From a checkpoint of a small transformer trained on Wikipedia: capped logits, a variant of Muon for these matrices.
Each number is 200 + 40 x the weight over its row's rms, rounded and kept within 0 to 999. Layers, rows and columns count from 0. The size before them is the row's rms in percent of the matrix's.

# layer 3 MLP up, 2048x512, rms 0.0797, rows 1797-1802, columns 128-255
106,176,145,186,146,204,130,268,232,209,182,197,257,204,170,303,170,289,226,243,212,111,215,242,320,223,189,253,196,227,228,248,229,267,178,215,245,283,255,203,243,192,212,263,254,219,246,246,180,200,188,223,153,224,215,141,201,255,192,165,212,178,191,219,185,194,217,287,78,196,213,223,177,219,168,176,168,261,96,197,217,131,203,180,262,232,215,153,230,212,217,183,173,275,205,156,241,221,230,195,122,230,211,215,207,205,241,184,205,219,223,234,178,235,246,254,202,177,166,235,153,153,182,229,113,254,185,155,254
088,234,154,240,167,222,206,206,238,184,261,185,187,187,148,229,233,199,229,187,230,188,139,168,236,196,241,192,237,238,183,173,168,187,136,232,307,206,141,188,123,188,187,196,221,270,270,178,239,203,256,231,256,186,217,242,177,179,202,167,112,212,261,165,153,195,136,198,206,238,149,178,192,151,164,275,196,171,213,224,290,198,172,123,233,223,235,171,201,202,174,210,242,175,167,230,181,180,210,203,202,176,226,222,231,246,255,211,195,169,221,171,261,210,190,189,261,214,185,160,210,228,242,243,220,158,177,149,178
111,221,199,201,228,212,158,194,130,151,270,202,129,254,185,166,132,274,174,165,163,194,201,176,200,189,186,286,203,142,203,221,174,244,193,240,207,205,218,231,222,200,179,180,185,213,265,235,188,121,212,196,159,212,199,196,240,205,230,243,241,203,210,178,131,306,159,227,227,123,229,149,259,227,136,207,122,165,270,248,148,260,169,229,144,187,241,227,225,175,135,174,227,264,276,137,223,114,156,142,201,231,227,238,216,245,198,130,212,146,138,237,184,225,81,208,241,198,195,79,157,201,237,230,215,198,221,239,161
102,236,278,191,218,193,208,218,176,212,153,204,238,174,229,175,183,190,176,218,176,218,178,170,147,287,220,167,182,288,154,176,216,155,171,136,127,204,199,205,160,180,126,190,245,185,205,208,189,221,165,222,169,149,317,216,194,177,186,204,143,250,263,228,208,212,139,243,130,233,160,175,181,127,178,172,157,200,199,255,245,165,231,207,109,194,202,193,175,199,175,183,190,192,177,211,184,213,224,208,219,91,202,140,186,150,242,150,240,185,174,233,241,221,162,157,195,179,228,179,174,177,199,219,235,196,156,332,133
095,185,224,253,235,232,146,190,274,228,194,287,140,199,226,137,228,188,178,145,209,209,222,179,224,324,216,238,147,206,194,216,208,151,218,258,135,230,190,263,215,153,219,162,148,198,162,148,184,258,202,172,216,249,108,178,157,199,251,233,209,184,104,188,200,231,100,219,225,225,207,284,204,238,260,197,218,140,197,204,194,144,249,197,260,187,255,102,198,212,142,175,213,203,180,192,302,126,212,212,219,197,201,149,164,130,184,140,240,180,132,184,199,239,224,237,202,188,289,195,168,225,145,178,195,240,176,172,114
104,152,124,204,186,181,149,181,157,203,197,120,206,212,228,193,266,154,212,184,262,291,150,233,244,188,228,176,177,243,194,220,190,209,176,131,229,252,170,195,227,240,178,272,159,188,155,170,251,194,170,217,173,238,204,183,186,134,204,227,228,218,233,207,177,216,218,199,100,236,234,203,231,252,228,176,217,176,244,239,151,225,160,201,239,263,181,232,167,228,201,156,231,153,174,172,210,165,157,213,227,244,191,178,179,166,190,195,208,213,156,151,231,209,238,115,213,217,169,257,203,216,235,224,233,246,184,139,208
# layer 3 MLP down (transposed), 2048x512, rms 0.0795, rows 1797-1801, columns 128-255
103,238,180,190,223,146,243,255,174,176,207,242,216,265,167,185,126,249,213,180,216,156,222,166,195,131,246,206,211,211,191,214,238,202,160,264,168,148,145,204,225,209,189,174,278,170,209,187,182,204,225,178,213,295,222,241,303,245,195,202,202,232,222,197,201,197,236,209,211,237,136,171,179,221,225,187,189,199,172,228,247,230,248,201,227,237,200,185,190,199,274,163,203,235,179,248,140,281,183,191,175,191,202,141,207,237,110,244,138,258,213,294,196,220,208,179,199,173,166,218,171,263,226,196,225,193,184,182,280
092,270,210,218,160,216,188,166,254,257,90,229,187,170,145,192,248,202,163,127,212,163,155,123,188,254,193,306,191,236,213,203,146,201,255,214,239,190,187,232,123,216,183,189,201,230,203,184,212,197,185,231,203,249,161,167,220,276,163,255,191,198,165,135,202,188,315,214,221,235,238,175,252,119,227,105,257,172,249,151,147,178,211,232,218,253,189,185,126,246,190,178,129,236,193,217,198,241,235,180,214,200,194,181,245,222,211,187,199,172,172,216,231,226,133,208,164,167,238,220,199,200,171,231,127,214,163,199,201
110,265,229,270,157,272,164,193,149,236,276,279,190,207,221,212,216,215,153,272,152,263,202,180,146,187,277,244,200,166,154,185,137,160,223,152,222,192,167,162,241,215,258,146,203,143,162,209,116,197,207,238,78,260,214,196,250,178,174,173,186,141,188,216,216,268,187,196,236,173,199,177,257,238,134,213,199,201,230,254,196,263,195,164,218,222,208,264,180,214,178,190,207,199,245,250,250,221,146,209,206,268,209,211,176,186,189,218,228,174,116,176,277,207,184,179,268,241,214,114,211,187,222,290,268,230,111,181,165
099,207,152,213,223,254,186,221,226,136,154,204,165,292,112,180,226,194,209,211,194,190,254,173,269,243,206,208,178,174,176,146,190,153,189,205,249,216,180,209,224,267,199,238,166,215,208,205,189,195,174,201,227,170,234,230,209,244,227,201,215,211,96,195,141,175,151,174,154,162,245,289,145,243,200,244,214,226,185,159,165,218,190,235,297,228,270,135,189,239,198,247,217,172,190,249,204,221,192,165,176,220,156,135,222,217,140,174,229,181,236,219,235,183,115,163,263,232,260,256,321,123,255,137,200,100,215,110,225
093,225,161,234,191,203,208,202,200,159,202,210,253,167,158,136,216,210,220,122,197,251,202,174,213,181,221,206,262,190,232,128,197,176,259,153,195,164,220,147,199,207,191,264,237,171,198,251,173,224,132,162,205,179,244,273,148,147,211,168,212,170,153,159,85,197,228,208,285,260,188,197,147,227,102,202,139,233,225,141,178,158,106,181,157,125,168,188,235,140,147,199,183,218,235,208,226,280,191,183,194,151,165,231,152,198,110,284,212,200,248,208,191,148,239,188,217,278,115,129,180,140,194,159,273,176,234,160,248